config.toml
d_model = 192
positions = "rope"
bias = "none"
init_std_up = 0.0572
init_std_down = 0.0572
warmup_steps = 200
decay_shape = "linear"
Each number is 500 + 25 x the weight over the matrix's rms, rounded and kept within 0 to 999. Layers, rows and columns count from 0. Numbers have three digits each.

# layer 10 attention output (transposed), 192x192, rms 0.0495, rows 28-31,60-63,92-95,123-127,155-159,187-191, columns 0-95
515495465537483510465530542535489501478481515496486502529514523530496505503541523523486458514481475493502474518462537469509538520483489464498502484462511502516520519509500464487527494504508470503475507475497519492485573517515485497534471469551513480542532480489471491480486503526505482485
502474487492514520506484463560534506523467501484457504480487516492493516483455512494502490456499530485438544483458477505511562504505509483451465476521497526464501496484480551498441544508518471495499517548480535487514474499526454475554504545516511475485441498513463516536522540513480501522
474499507519507532523502534502514501510552504481500480470502512458510500465504493537479459445480511540495503489488470502525486489453529456490490511509514472524526478501466516472482525527515517512529507477487516493519512518523520494504485551467509505536487437471454495495509489489462504528
520523478547469492502486474480503501481525482511512503501526451488528478485532488507507477465500495512459509516510496500524525522483483494494492500507499480491501494472478477534524480497516459502480485536470519504471528511515549484498486507465498514532556519510483538537506481485517486503
436445485561522546510494483524506518523479474503513523437533486502447525502455491501530517524486486498435540452487470493424499530473483487484526489466481481463521474516495477508472440520495483496506490526521487521508450528537508487532553499475485476481556491509509500543511484537466530543
488519535522478511509504493527512528497499468499504465487522524451472489544512460492480517535475500536508485522534530496501503549519442506505534494465475470505524535485499478469493491486512494509512481556490470515486482477516457486480499463467473458522560485462514533496484539496517509512
528509478489520486530518466470447476509484490528475509523491488496518513493493473558502504477525509488497467536539540519497510498518522536512507489511484515504538503535522507463487481481506474483498487483474557510493469501470534481463461547479541488455506505479493463480519467524489523530
539488540525513471507489463482501469480482486479511501483479489530490492493482467498486495483540514486498494497511520493487488526467472494499510466500503464472503514503482502473466498477482531470536491496519528517531515521468521498484509557517516512458495492535472471516504542497492499477
494469524501520485548466506493479468514469475523531465506490450488509544479483489485525538503547504513487515499492497497509493471449494490555523504494463492500495515478506484473488501531492530530467476518530548484527456526510490473529472530534477512477468463536502504508537488462439516472
525476556539488468512521531470471528486504528479563455505472540502485507515488497512547506492530506534517467535485527509490464528459499521476533543529535507515473509505519558529512512522484520534473479479448505477498501493450510497513494486492474502509559463507486509453498533476490450463
507511521486495486528442497517496543459510507517493447497575487468548472507529544553486477493517570468569502526497464499523478450494488510525510495513478521519470508488555519488472518494508524464524478526503491487465522472519509469505518494452507527523452437480470545489509499507514529509
490544537460505497508507530490457484482475524490465449489466542520514508522458540441518487524453520499557499529534485464494518461521523477522511515516530539458505465498510507518489503477471500521527519506489498542536497533492481523481497448503493464476509515503525477530527501497446536489
508491496500483535484489483511494476459544456518510485517452490507533497538463493499513515522525481519489482509482510529499507500501499477505530470491492506495487467525516533467503472535488498508501499511468483486496495497506487502523506496482483458502504505464500468486513489520520496511
477544489494495467475478524496485534497523485515466506504470522506515495480539462509524491527535490461537517515495465455514484531523527482480465518531513488505506509487502513505525492463535471545449498450478470466507580477492557481470522510494543522484516488484510524450509513473547496512
496435488517505482465525504510497496533492542500529570497525546491520515540489505543496528528496518492513484474533479513509510468496492499511492484491505488466496509498483491517510468498507534487536505487527506523523479489515485525513472498508497476449507536493503507489474505499543511460
475513494523498484515501464502505503500502434510507524522514535498523542523490504500475514521512471461532482534486464472465485528490534518532495540521516477478529504531473500516480481513493490522493475490468495504537531535498530532483529467515467466499561436490498489487474578494526502494
514481515475489492468472507488511466486480528480568459492510508534509520490514499532440531548553494491519486490484478457526497491481505434494523532514479474467546506477470506499550492501514506481489500468475441522493516468494514472437493517484492507505512459495495500445476506493510463522
515418469492501496516470478536521515473501513495519543536517519512498466532437560462493495485503482503471515504496477496532504454500499482478484511513510474500484479455529515476478547534498527533517485487546557525481473485503496490523502453523506493534491475445485509516485484500477468538
536482482499504481466493512508523500538501509523494487504510490513532514522498498480509514497495523479498486520482495509505478507462507489533520516502508472499512516503491518501518492489463510518487506492482493487466476511519472487472472515502506516478477494497497459495518489494491485470
505523503489521518506493512471506489507520471495518543479524486473485515487469480467499507498518533504493514488492519512500487505501521487523534508501483520513516481509510492499507517493495501497525489495516508486474551506521511517499475532502526472475499503475512512504499481505465533489
541488484482515504478509513464488492480466490499502487490496506535487518533487465498518536504517513492517486492494518519527520496506543478507484510506508498486476494481468496493535499525490497503507511494498474478499481461495493481505486505519497512522477510486509485531483496512498516489
512485502507501499510519491484477501478516515453482489496483498474504476495494523494514525511460527453545526516485504476500506541493516498486523489488479498518511523482520496490479520497507504502478496556492505478488489493508526527495497477516498504521500493478512513538547502480497493509
483600509524521486468469559508509476535536525492479491507491524475503491505523483466530459474489489493513454529516486523517532498460576489509506528514508474469474500545531499466495516524551494486494469536438473523506555508472506507485499456466506504469510488523542516471524445479496506479
504499489509522504481511509513480493510488513486514481565448547491498460487523467470430524481498530484456505478477566496530451477502556468468498492498496489491499457525518443467517543482521519501474545442424458498487498426477465464488517528517494470486529476483488549488493524532554529519
500522512494497550568506502465532525504553507532487469555495521495483448425504534456489468522504510491421470563457484470543503490553490478491505499519497494477525471500549501529462540508478517516439484487526534536452487479535521489473524506469512507567548519503497475488472491512515579510
551494541513469471481512544477520477504474543485463500501421443515523486479458476553501519526492531509489510534484570477474521461504455493450605493496457534468521508495506445491533482500468471473466536491478523536540493517523491468504449487518470525432480507504489507534508460483485515524
514484512579473553531523436561490469529506497497478560545511473479495481499476400475524484515526533442559485500511513474524525483492493550517501480460509468518516531522498499487481523475486515497522478555544525493469470444513524493511518504526563575528510474511446560537531514474567500532
# layer 10 attention value, 32x192, rms 0.0399, rows 28-31, columns 0-95
458485487517495479554517478524483531501537477523479511455533534501496500522466485488522530505501518522526524487532504520460513474495489490549491489500446490489522474461493483486463540497510499476441460518534520558506505496502451493460532523518476537514475505461492484488520474457475504482
492506461492530510482507502480528503506499528484519462520523504511456521499507534543498495476496508533512495477507533542519512480491516482495510508473501472499487505518466521543475494525478485506489449502474545459540518516489512484502507500450477520468496462505540482515511497510517543456
540462519473497527513492474491506494518523528477542530480515512549503498471497521518505508476500532495541483507526471475468521513492473538470500506554483508503534508538529466502510516493511544486526484508498475528499518538476518475489491465521488480494502492491497540484474430481514529505
540523509482484495489482483474487510504521473479482507499511551494535508483462430499465446489480533544474488498520491493532499465467467529455485480524504508493473459504540526489501490503496502564555456496468488471546506502495510500508491500462502529501511485531495517525546500466478502552
# layer 10 MLP gate, 512x192, rms 0.058, rows 0-37, columns 0-95
487500523484503505557501573511488519503470475505537490484547507491524539513553495512494535496491496494495478503518520474452482516472529520551517504493478494484528516423516534472504521522508515542497518482480501504467465494498510501496482518521508515497487525451509527514490526466496548513
473466481541425486512544559516506525486482457470484499519493501505519566523515517507550523511514501504478527523521493497494509488505519488512472461506503476541506509500499539496550487495508499546459470504494521510478486529524500520527505484527537525494446450505494527505507470501490528506
532515526530474456534501494467545454500477517515466493455488509519478510513475518504515495492529505514527518532526541533518531502509553505511497479529488504503488499509542471498503497519478474499528505469483522470516508498494514492550458482467488486471492497471496477527499513476536485504
508494500512508534513471466491496503522487466512535505531496489522491517522523475466535478482478509527498489508477506494482465534517512529529475510471493503440503514567533500472522484535471475483519539498484504463549529508476456501482465525492508473467550474489481498532516496564481496514
475528489498483508523535470487526536495457534520491495480521535499509471480502508520523493494485527509499465516508490462490512519514495566503518567496499508485506538481524470496508503450520522550513523495505496527527500526510499517500515517511514498539468463513504503509522549515478527462
510533522543445474479521471504537501461519507465471515488526510506493548530491545512523516513496478487511531488486514487519527524485474476475482489530461491505502511508488514520531463526491488497463461508552494481483523489480498500476569478489493485524486496504469497498498493551514510445
490500561472514502493508529499457497459486500512515518473468507489457493485520500488525464474567473541491533536488489504472449529490488515504514506508501506481533491537525505493459521488475495508496503504494521497516506484486505494471550467482523492476520486530496512518506508455504522503
537513511474476463458502507503515496493483464476467465503481504480472439536508480525466548456506477520487460509566526531464517497507494512498488527480549517511474489470481533517484493541527493509517514449537512498491516458520532493481531518531481492497465524467455514516544467506538519523
471500494496527478538471522492526463485464494500478510533520521483545495502521458526496482499470476492496549520480507514468483508485495522518523484550448517464489546531478463481460526480531502470500484528498475444511541517502502478510486536519493499501460456461511482501491447458500481485
484482465490485495487469480527513593498488479506490565545488531486510525507515481489503498529505523484506504494532468488478497517482498515483442537493518459499499467470533504494477506457502528488510519462492505542511539510478477485505492480501496496475482507539462561497530503441496513523
500433493468502516507562475521530464531528537517565480502477492507460508468485462499503487521520495463525465535526530497447494460525517534504518518510470492528472536498443523520450495500500501474487481480476510520494527493487515492518487528521481522525505461503522506483451461515500485514
469535484485519493526524445523503476495486467478463504511482516468526495532505455481492525476498520484515517508520513492496459518522493507496482520516489479502485517523479472536506512517523492479468489528503524507528489510512521536442498510531492521505465525486472531518528504495490486489
477509478531531452520520454525488487478544507495504473501529527538508516484529502475499472455536527499508508474488519496520534445507525532534473538489504504500489491530486513491524508490485512517530488482528517536470503536502480527540511554479489523504504458523543493510516517502494507493
457513486518555479563544500498478515518467515524457509466500497514478492467523518505471472559522512517509494509462500467528507463522495491506519487520516505451458510527514478485525490524529473492496480486478525528463534497479517540495536504490496508497534507552517504482483513507460508494
495461496499501511513536562533542476523489504540544501535520467501538512503481514494497502480494510510524493472513522478503515522492491527488471469518488463497519515476450511476476474508509485520502555512474483513534472516565554484490525485550501508481450509516480493503527514464504487475
484476526496470497483484484494433508491540476515512513495518497499476529497497495446479484499473517488525501475525525477491481464512494464480447529456514479530461468510521488501514455550502507476489529540480499490487509559524482478508558549487539500487458486472515466562490486501502468512
515514450555552466513514520476466510538459479510506548498522480519497503479476519472498535435512512497452508500523468484503483504488547495517504488466496520521523511495514495534546508510489526458475534514588500477516466484478502514448520477480498507494493476515533496452500449520525492492
485519539519453475530549514474467514455532417521479527502486514515511506516517480487512520505523497502528489508501481494529464517502510472479569490541480493513531498468499528447480461492425518500536507499507502501582483510478546513503514454497485503521505463491486542521485485472498552473
482442469503538477507512536495517501474519488481509518499445494524512463485511482470522460450478523531476512511498492523483487520500512504487519486503481501525473539544512485512499485495491507504522549501510488535492483500514499480512520462485512500488463485495491504463495543504487476514
490468502511524508506495487474494515523506477486501499491505512484515480509510494517494511515530482500519499454513490485493522514507483502479495501476461502534549477497529486518483511510470501515466505450517482507505437502512500500504492498496496531470492473473481514478537533474441485472
509500484503494494506502528481466485478528512496485499485546515510541501524493510485467517497471499512462514499522516519488480548554466481491531478503451495471536494528524479509514517516513501527484488542470529525535515523573489477504473489490511497483471456524543538513461492499500525469
508528489528514446466497519498478494529505470494520470443503483486518512481470484481547516481499477485494481434515514458513477525534546501528498543500464510493486476521524532525489526527456499516523502510522526498497491470548514544502483545487541495517522539497490512456535480491529513491
506486493506487500509520477498533459475479484547464492500518500487469511504498507489494485489487470518521490479556506552512497486492478495516565495512497482466473513513531497458510504436499493474503475507507505490486544497479480497482491498500502553451507491510492489453479545510496490484
481490474522507507521532473534458516494497545461499496509556514537477513453523492518466534470525512498461480492475526522493520519509499505520479468516475506467497495491532496497478507526526500484533469469498512520510486496491474486531492469482507490556491503513454495526499524529486503525
490500506455469480526501566495488509475535480474512510472462546505495525533490517496525485493523496518541494443506499487530492480498491504479507472471552504488544477515518515528515480511487509548501532498569511536528501533472484466469484513494417490488519459496522467499512469492479536511
529487520536470472529463486509517480440462520490530504542468480450493498504527552454522527487522470519523493534466511480498480480496489510501517484525512459526467499515507502463458494533471512485512516517535504488540503500478521473518516506500510512498489509527519441527470490492504495476
497486480529507486481553525535470523473456479532536508533492491454497461458507461479552491497498506532507503534433501484449505500521487488485502506462564474461517537511507537518518506478496508492492465521440454489473502508500515510500510505470488563475523484494475503479512507467508524507
521461544471465488482521448510496509477485501491498463501497479482493490505468519512540564515494475505507456475493524547501501531500480511464493520479536489587493522546509498468476516525473488528504461507490497498497506502461472519468478509475539469503513510552548524525541504504497533488
490538482488525515533505465486484491524474536502506483515519481520505545479454468504485536466518507504530489523490515488536524510520522533528528514498482531489509488524519498475506518503479474542471545547498542478461472542532508504489512456482498463473500482512509469498511450513526481579
477524482480517466518509473484482518547535458447498496525483525574514528512530500455520431525488550483505485492506496495465512500536500483486488498534497492523536488503494519482504547527483472453549502479513528480470512476490524525478510505534514473529497527478506511475469498505465465540
475467460511551487515520513504449516492530546488525546519483490522471527474486498528504513483458521497477520498538524519483490494531473458507453493498518486514503444498527492512523518481538537498521506479515531525492534475513532502480515484504494533469470511484523478496494491527466473471
514479502524542440539455499481515535505459517539526529495481522480470503534469551428468567482562475483483508514505485519472520539503514498520445487487477524554516524511525466505490503543519494530538509505508470532489536480507525475507514520471504501484510490496518437555507472507500540529
540505570514479519515514523484486487472525474531489487520499518513513492429524504454492506445467503469517499507497512551486489525492485456510491476500481543492492515498518517492501481522469472497472452515498474491515524528505473549512485505449473488508484490506515488503491482522532510515
509488516578522498510511484499500497476527498498523489473512525483517459495515560531506508504513490502537520494505473496508548502480501512494489544496541484531477472482498504491511472543490549481508550498538514474476460524500507553510499497517478470526500492461501495465535514466513510470
516467487490540488519501454476487472515476486463474504502478557478460540472417531541506534496492487459465479477565538484518508510505481488478487474544512513464491452534474496506480494457537486503502451471522489492496509480511509466486557487492548465530533501502486507508554465515477502520
459520493502500492561469461453494518520526466509509534537504508476455515562473501518508488492523506532513476506470515512478526505500487477536504485461523494498511488507463525498498484524505498496515509529463541490533481463519553484483499539481494493487516512436476477529517510451523505526
493505487494502487503486490454482481484455511500504498505472526449502514492469474498486474506516469491463506490507545530522505501455463541506445530514492489546493512473499499469510523526463487492503487536494457480517469504483478497505477536489537509555524538494458520495490461492502486501
473481512513496518462525548489492470493503495482531530462480507487476553512515499493530454452497506456512490452577504495476492542492496502520532524489515514516491466502477477480476539479468494531531534495509510511529486488511492487467475497513483406513512510503522516496513507541488486531
# layer 10 MLP up, 512x192, rms 0.0564, rows 0-37, columns 0-95
517469487509535509493517474518456534545488457506536527495487483485455490486506514482486487502468469523521477510542494485532476504470529501503490534523500535472494457495535471495506460503521497477455473488513525495478508486501502459517488535504534459525504526497482457453513507493496482483
486511501471484495525483523461540445508479497469515512470514445527497494517485479534509545524510523516497492486474496470474490501505498535496460535534534529510495509502468455539494492547471474476484526560528507478535476477474515530510489497485505487527514511490457500489487500479523508499
502483507487524511487512481460487502520543478507488500523553514503560495520543472509481499487516499468521460526525500471512464475495460511523522487513448494505439487512518520513493510523505438520471517471503534513505480490497514557516477500485494488521493468508516505466499500476528516476
506488484487534544534464501472502507502500517480537490511564514508499567503485529495462500541518451466492524473562489545477556497483528553502490449536487462480520501476500445518528475541540497483535510484467505511514524447532538500482522521512522471509471491519509509485492525501483489517
489516453535519505507487503495533470498487474465520504500474502504487500514508492492517510523489508530492534553496478525506451483525503502492442533516504539491513503478532509489557485513524530527487483514495524488502486519509512495534446473481479494529534501492483505487477508481507460484
475513513555500524545487475457516478487498530471504483523504525498511474482497508525475483482446536485490466509523454528542490496514509521427508465505489478490518499474422500478476525518498488472466501510550484482461532485471507492483470482478485524493521490548482518528496516442515478511
534460479441540470505498589494478501514475505504523512501487512484470498511535532449523461545503501516510519498486523461477531522488481512458492534487493490513519488504520455460421505508555473474480467504504508453489509439455465504537496520493494464488446460523515493463536474537496501491
506517471525501523483488502512486517498471549447519501560503507492449521506486526518498503500500425464502546497502491486496541514499540536517501506486497524480505558490464508520470535501504501503524501510481521496509525478498503503509524482502498469477498531499467519490511506513525512449
475484496523497479465485498489492465495482497508490506491538506502479496477542461476445496518524507504446497508515503520482502544504518494502436524547521506542494516541496469510497502508503460516504535460551515469481494487538491454496460451501510561511462501455510500441484507527460490522
501471536513496518509462499494485484501500459491577511501472477521506460503441483479517532493501475509483495511503492504545501504518520549479481451479519507500483452485495485506531493507546478545528503498490535517489510511492474518471490468474575516485486487533541530507520497466473501493
478510466480505484512490502510525466474503459499516525488526473508509497503532485528472530480522540499517485494554487515494539515516492508486506505480479538491499527512523535526447488502477490512530523494510498523573481522470473555514420497518530477496512524484485528536535495475477468506
503500482448528514510498526475493528485469525499481526489512502479475503495472521473495496525504486518531514566471469531513475506545469491506488477466495486516496480480509565489462526500494478494511516522480498497506511478520518472505522532481520500485500500480513501516520513500508533497
526501529503516503491518581403520482542493483468508532513497469510471497500483461520520472517518530515511502513497543520479488504467537567485502499486470503497465502505483470497532466477539525492472495545521499516510480456525467529492543520514495496473546433495546480512477526503545532499
483487490534538501451480513423488520512524491516513483484486539501485484494476445494475572489486486494501530472472467497477500535473538516505546499498490511517466496473542508498515516506470537524550529541516514494548457491490512489475520468518488473450496519474535471484532460504536484550
523507461510523517547515462522501486512507465489486498511548518490474479522483504495515524502531506481462512480480469477492503453477482482467471550531506505491517482507480509543474469511472482517486520509503491505515491460528507471543504483536518487536479482516470574460510464501487505492
478488463493480537492529489495515466527509503527523516501536463500552491459487513495518467512498501502532542520472464523456483494493507478509502527486491479503479467488505501468529470483513528531488509470477470517523480522502518502516535541522483483511467532462488504465543527532488519553
493466484497505523526492502473497493530481498495500521503502522501517477523519547524497497513504540535524470515496523531505522477544491537521543533483500541469481498521497525477495503498489519469469489507490515534485479519546489497494509471512510483478503480522539503460456501505500506486
489524507485475534489470521537498508471486451484478528528482490473497463468512507529488493526534458505491497456460476500512490492483481491504496480504464448511542474493545504485475541511521528526509481474478496517453494511509498518460542485493469484452464500524472551487505532494507491478
468500523477488487488525492541530521519520492462535490477538485501469525491466494530530486477535493505523499500479504481484536485478492490469496515469536520492463524504479487481523477492517484510505462483523476491508509511527468496512480505508458508537479506536463500466501512518554525515
489456499484530495507513487515527484511480526471460474486489438563487508514510519523519480512478541482549503495510510478505470540508530530518503473527526517472516523486496513489527446520514536503482509498458499536487478480503496501473508482470488512552504499469498489473464519512466478484
475521452482453513497463494521573511537522524453494512518475509520485493516503470513485557500488494508485520517493516485470472501510500508504495493487494446514506508526529533460549458502492523516490512474514498517519515508497508493545465493506503490483528448466525520540554505463501478477
484489518502455516458536519478494503516476510461532539493473442466488506500524477521508548517501519456447504486508527508493519509530483528535503471522500494490451490490485469497455508517525529524474483528509517497498526507528518479512498489492506524513420508498516517474514530500477513530
506485492499474515497487502513502506489537473533483476512526546525508495504494494490515499504510518552515524492480489521462521495482528527508506499522464521553502505498532467498520540505510413519484476529501470477540497520475523508516530537519504494478511509464478505544530496516490519512
452481502498505499510475556501459487468509500497501510506540523466490487548511504517500517477490499495537522510472510492507524486496526527481517469510498514512469488518512504515512509504516482516511534503517510511481528500543458494458501504526544572471540488514528514475467499468483502496
525458493503526522526506435444491506481510446462443481535518494501490543482518497498520504530538471536536493491499512435500550504530522499510524519513539532478561484495468503482477489511510465491513499518503499482518463496532484481494478520508464544485557489510508493540503497531532480528
451510461505519483457522512514490546500525490507484491474503481502457466487475495532500494509500495520497539482454471487463514499490505491481503490483485482511471476502498512531534487466480503497533521480437519493490494537477549511487506489477494494488469534494504452515449506489511492496
491484525489486487463481485478505518490519484508509542503498487503498519555512478458495463561510463536472530458491499518524477521478503498490452495498483483480512494573502462484461520522519516482452478513497498454517521514460503469465503481529487511515464490480480443513535523457499525466
467475495531501495472478507471501524515438484499481520497531476523463552503501480525464494512515497555535445489542468487520468510532493476513506483528540524504479501479498505507535508446570540527455477493511488492513534487502499465458514493494476521496504491504495530502520526475498527520
503488489529557514495499515470492464484501520545518505562478487469521449530497519476504443454471529509486518487504515477516485468478477526540504499512524510488531494483550535510498490477503404467516504508503487507509483506486489534510528510479478466483515494481475498544491450501493483503
514506536466520512502495485513445519524525470521443488509476511494471505472500505543495460491513480454511468544512484518498498514492543546479529482478493533491514518500479440478539545534514460488545530469504498512518479489482491479511529544501508465486494515516480522501523484523505501500
477511533461447508542551487504450515532450505505515528520486501526513494467470503483527528516525507503502497531510494512475509479472462484483512479464479493489525506490498497513515516487468517474496494485528516545470496526507521505533463515514469509531502547495518469483529474500443494515
531484476529503519470517478503505527485530531472499507472458514527485504543525513446460493541516500459511471535498496480473492475487507517463502479506510510481526532524482515522501458512453499503506458486469500498557467510491457475512494518521480504491482465494489496488564477506509520477
517501567476474483500510492508518529479490507453498496489497532491520480505504498484455494472524507455542548481509497508516508551498533497489515453524440503522468516465516477539492493480535471539488517524492474454514465503471496491520511512514540549471524539514478516526525483494550544504
454506473504501523546529503510536520492460489511535455516489490538521474476474523508472488524511495528497528483528475503541520535503501503518464488527501545482519497501482473521495466505499457543487501519467516479478490502486517493475529476521516501508533505472494496513538490465505535510
517524509481490501505519491486512538502527492525460488513498510481480496500539510471535507499493479483514480491535529485491494496527515481501489517486443554526523480515517470460514522535478469511475540461491463483473532539492511508557503498487517502554527471476471547505528495481499468496
533480505491511488522559544531536518530505494443496483511541495492530493518466505522501475530540531535449526480493492526484466484516518497497453484479492560500496526443520483515539503479502512502527522519521510543502492514527516501482463489533453493538519498486508543512498508504470471517
500482490490503478513511501503465470504450519546480541498513493501470532490524501504494487482512510529488489505511540487495465446462511445524505463500513519512520539540521484459499484499481513503530533492451533485504503521492485481498561515493484520464478477506509483458487507469471531480
513458500471528426447472455526507486508529504499479496498486467504485503505500548511507471515465484517511504481508487524477535507508502509499516479470514504479524495547511557470478500495482488492527484529472545454475487537529456510481512522501470491481438531512498504522557500496586513532
# layer 10 MLP down (transposed), 512x192, rms 0.0572, rows 0-37, columns 0-95
492511531528481500499529476508499500447529521510496552475481454507487498516470492517503513478489436499466519570490497517488515498478521494540507492463498508501509486523461497500528525481518564458451516489473523474512533488488505484477490469515513550517479528454517498476504464518448499471
450496444520440470459521556520458512512491471525483502477519476500507528519478531524485493506552554542535457494512471503523469442511498519505470497475524519503487514519519527504483525517475488484515513533506490501512515508516526524488484510461490489487502501542457500492514506499546497522
524545487513527492521573501532507506502495527525524529496498464471486479510494512476495492499489510540491508472514475501466494503531471515504487524520465525467499470533560523510485518508509515464510539492488505473460524530512504488498476486504465527526469501481497487513483550440443508533
532478481488499496514501503524488536495480488429469508496485487483530493452462496503483534508531485499538479506505466465523521490454471510495580480525534492497504468496498496533487538516496485479486506473496508484502534496495508504492495500509520516478478570454475468491493479497489520500
495498496513489477520473491490513509491514511488499490472448441500494501503535508496467510495503482527505498504464517415516516482502527502508485542542513497451536506503509501550469494502550529508510446535496561470504508508497461501499515492485537471483468547492449497502492492475487479475
494469467512464463502514554459494484512479503524503472510513512460522455483520521530515522520492497506487499506464457487513526552506503538478509481534440477481532476487487467507440569485543522518497529535464455473493512525487537531497485476486493493488487472460487498529501466520489530503
541486463510453532491477469488495525521492452507550523522531553517511456465499479522492535457526529459485540491489477504513477475485523486514512505509472528477518511486472517496496516503503519555468480535507472522481461483498486513520475483496521454495465468492513511475552524478463509467
534503459472533487518544535522508502493476513528491522469522491533506518483506489544511472499493468506454516474476518495486527522472472501520549520492464504516493460524503467479477475482509503521547449481488517460476509500477484497539536500501545504540479467466489488518517457492487488556
512501524497467508493505513504555467494540496509491489500496502509480480507499544475490456466452520537531498502462470480549520564472457502476529520505522509462516519511494473459512524500462511547506470513485517500443484503481507517512462540488548545519468488501492536507489525509516496479
491502484520492500466451550542491513510510532517480451523499481459539487506510497485482496511468468522459544520476476473479468507443484484465447533508512515538548514515473504482491503484489547495495521490501507481552465501497496504519507502483540575455504486497508462507496508499466506485
507483481522515475504536480520528496515553519477529526499484456545485513487479551495491495497562508516497510517505490510517537503490493493494473511497537523538490490448474487493506458513486465507493497448544469478493495533471506480471489481489480466558562503523484535515501547509472456484
525516535531510462518557507546492510495507498499533474489466479509530483490523475510546535500470464515468506489470487505492499486448501525505521515540505537536500516530509442466488517485522515478553472474495478461465474499475502556495499487544507521489516484508518468484512481480493526473
502476508530494512503488515491486522443460526483504541496504480484522492519545514527462543540528545456493508483462482526474467474523551486466493516494511502487504485544489513485485539493516497513560523519491543503499449454520459542469524504479450526500480522474453483472560486523526508526
440472553481498533495499532510491464533543509481524505456463520503476509531472550459479522495488472474518499493491447473514509466438469488541506554485493502538455498515442499467509505481545496521528502503499481482485508516461464517512486501512518493509511501483457517456490541517511518461
501494495526532485483477467492461523518530498512506538484529501507500503497478503533473503474485494522509478507486495523484482523502505501459486486525472533487459494521465510503476461496500473492480545531493473528482504556477464485501465458514532521531533542552508462511551492503500515509
448508473505512521483473447513512510522516540506502507494523537486494528515541465491497540468463519504515509488475518472474529510485532499493500466541467491476501463504487463481454477500526522509526496490543499509477516523503501511504521440516545491518488526523536483530482525569476522453
555524501491513531522493493523561512518500482552503522502475492453488497513524476545482523513504480516520480547501527494503518477543473529461489476480419481505471509540459483469487461489470459541494462493529473506485524496489477513503496489496528507461465507523489518503534484457497516522
517504470483475520521542479522510528517513546528494497520514546516502533462514511502516511498453502537498527542538520535503511498467462507485505521542515515490485497484470431533477555486510532507504490520486470519479490495479501494492497487484470461466525472486537523490526522491493467525
531476501480522503479487486497480492459480489513472515527519472496510498505480548498530452509505506517487495491515520524514480506533499515534522519539524465544510475474511459506521478508451511493524510515486443519507537493513513494477484509490503528493467522534520477530517500543506510493
484541482502494513489527520507509507499506445486536542507523474506480470533504524458506494493509500499509503488448519508451517465503474482483496542497500462500435539512499463488454516501500520457485567512499487522508491501462519498472554520518520521482469506521516509513509525485511459485
517482484510508494499526511483522508471436489511515493505511486459497501495470491489484518495483472512516518480468495457504510487487464509495516508525534507487518479520515526487476493533508474528515504499519461516497476481488498508479535548496498508475484521485508469444502533507507476511
537467487457511466461518500446482474469519510451477512539511502472476524534506507499498535465473522528498512486510492515532474496527460461469506543497490518486518545516476473476489490490513494541502487458504525507529473479456502466497528501516483534480490445501505515539507535533445480529
541472452487475505463467535532525484483492509498535511496487554476477510467487494487494486466513493441482489478500499524486491528494501534525517524483479510451496489519485522479476514514518494518452495463500530496547462516516504530546500509528492473506524525467527503530428515486487521508
478493451483486530498521509496475520514533485505538458532509502514503493510478475496511495504504517479485509502506522524442485483484451522530526495552519468447518474466474530496486482485507471520501542499502477501531547535480498503474492470505480493496471510501459517474520478533557536471
495535490510487490514466557450464501482513499485512523510500503529495501474530460503471515430456507483517464502522444480498445518425525502500486477485517490501499496541469492508503520520474505526486483513432504490444501510509467490506479466531544477467534492432530534525472505512515500467
493491551509522526497540467483501521509507502507496531495492490502484513509538519490498452502506499466531538518506495556496505522458553498499500479513533555518478530493529507474496533525460528500496474457497472474467496460495527471522476497488511503519502494455503467463533480518526471538
463495524522528523525471490482515502522484515479480560479502517514507487494533500529495550538510512544517483527536480502527506541526502571534490505518476490509483547516497482498485452438485493488473520487484492476507493509499529467510527514521532492557469465484520497512518542495504518456
516490472508497518474511451503496487446503513490540435487479503496514537480487465494500512483480538480465480506465460481492490516471524533545470476525487515497458510473482482484502522495501485588518468493545505509496482494498518462484508515520515473514502525525491495490501470447500486529
493517475470494498498491501525498540536506546505491468481518441517489535509502491475517479517462488469485458517521485507505480581507535490485472485511487488494499484492521490527506507505471496509469466497474490550508513428488508533474525529466494526490504561469470445501508463554516518499
527466489509460523488469513534482550515496467485477482503482501508490504454518483509520521545489541496510468498527502535485465490500493507514520512501495523472509488484477519495498522526499517508452510542517464536526496469501483495468510478451469501485517537471516507471455554534518552501
521506523483505506513537528480475493473499501504494532500513543497504454542539488472503534468497495486539469481511499486508537518516493475504489506538460506528497539466494518502472484538484512538492492529564470508477472486455495529455491507502500497491454491471457520520504520492501501458
492486479514463493534494499504478470484515517453523494526498495552509516505474544516517463520461506510512460423532550494538503515495522527504467508513487490506535512532497538508455500528497501504484533494501488484511508494521477511494507470486464492480492493542488465504487506499473498497
493487501502488461498526507540500519506510540526449414474496480507513520522476457541473523479534446468488538501525493513476539544506520492498516534506487499451523514479519468452465473497508507481462509493504551510514504533503493477504508495487461520524518520488508466492462485498485501529
523551519480482472493535536491519485498518524479491506455476466498537494500474485502495472450482485467518495525485472549524491482492474545485544456527538536511529504492487497499483478498518515489456486467467495521528497518456481513504498487469520519503487477512548518516433523523489477513
510494514505488463455517495538466537467521481533516497504493516516485508501445511515525483509468504528544465440492541483448555502523467520529527491545464525446504486510491524477482512514491527473455529468520466478490469486496542515519503537526499478493504526475530469539507497523478484501
502513486532492465507521481543500518514466488519510503506499498508520513484526471522526517506483505492495492516483480443528509456496482493479465510501522510461503494474514514511507525481491533477422515539509513513513473495480522535485514493524479512456517485468466535539508488459483506499
490479495482510500503508488479505486484528521515520470500484469517516505468500505534495519537499513530486456509480537449556485498490507527523503456505493494523467488517468526503444491526482462473516475478524506507459506522525489535537507506516472508486541524474469460489493477482501476485
488525469497488517495525468511493472491520517468530491480471492512452527525516506537518497474512539480485511461484476497537556460458509455492538500504493460529487485528515452484513483467483461488525535534455544502482461519541510489500527524522505503516523523476515495533493509482504508509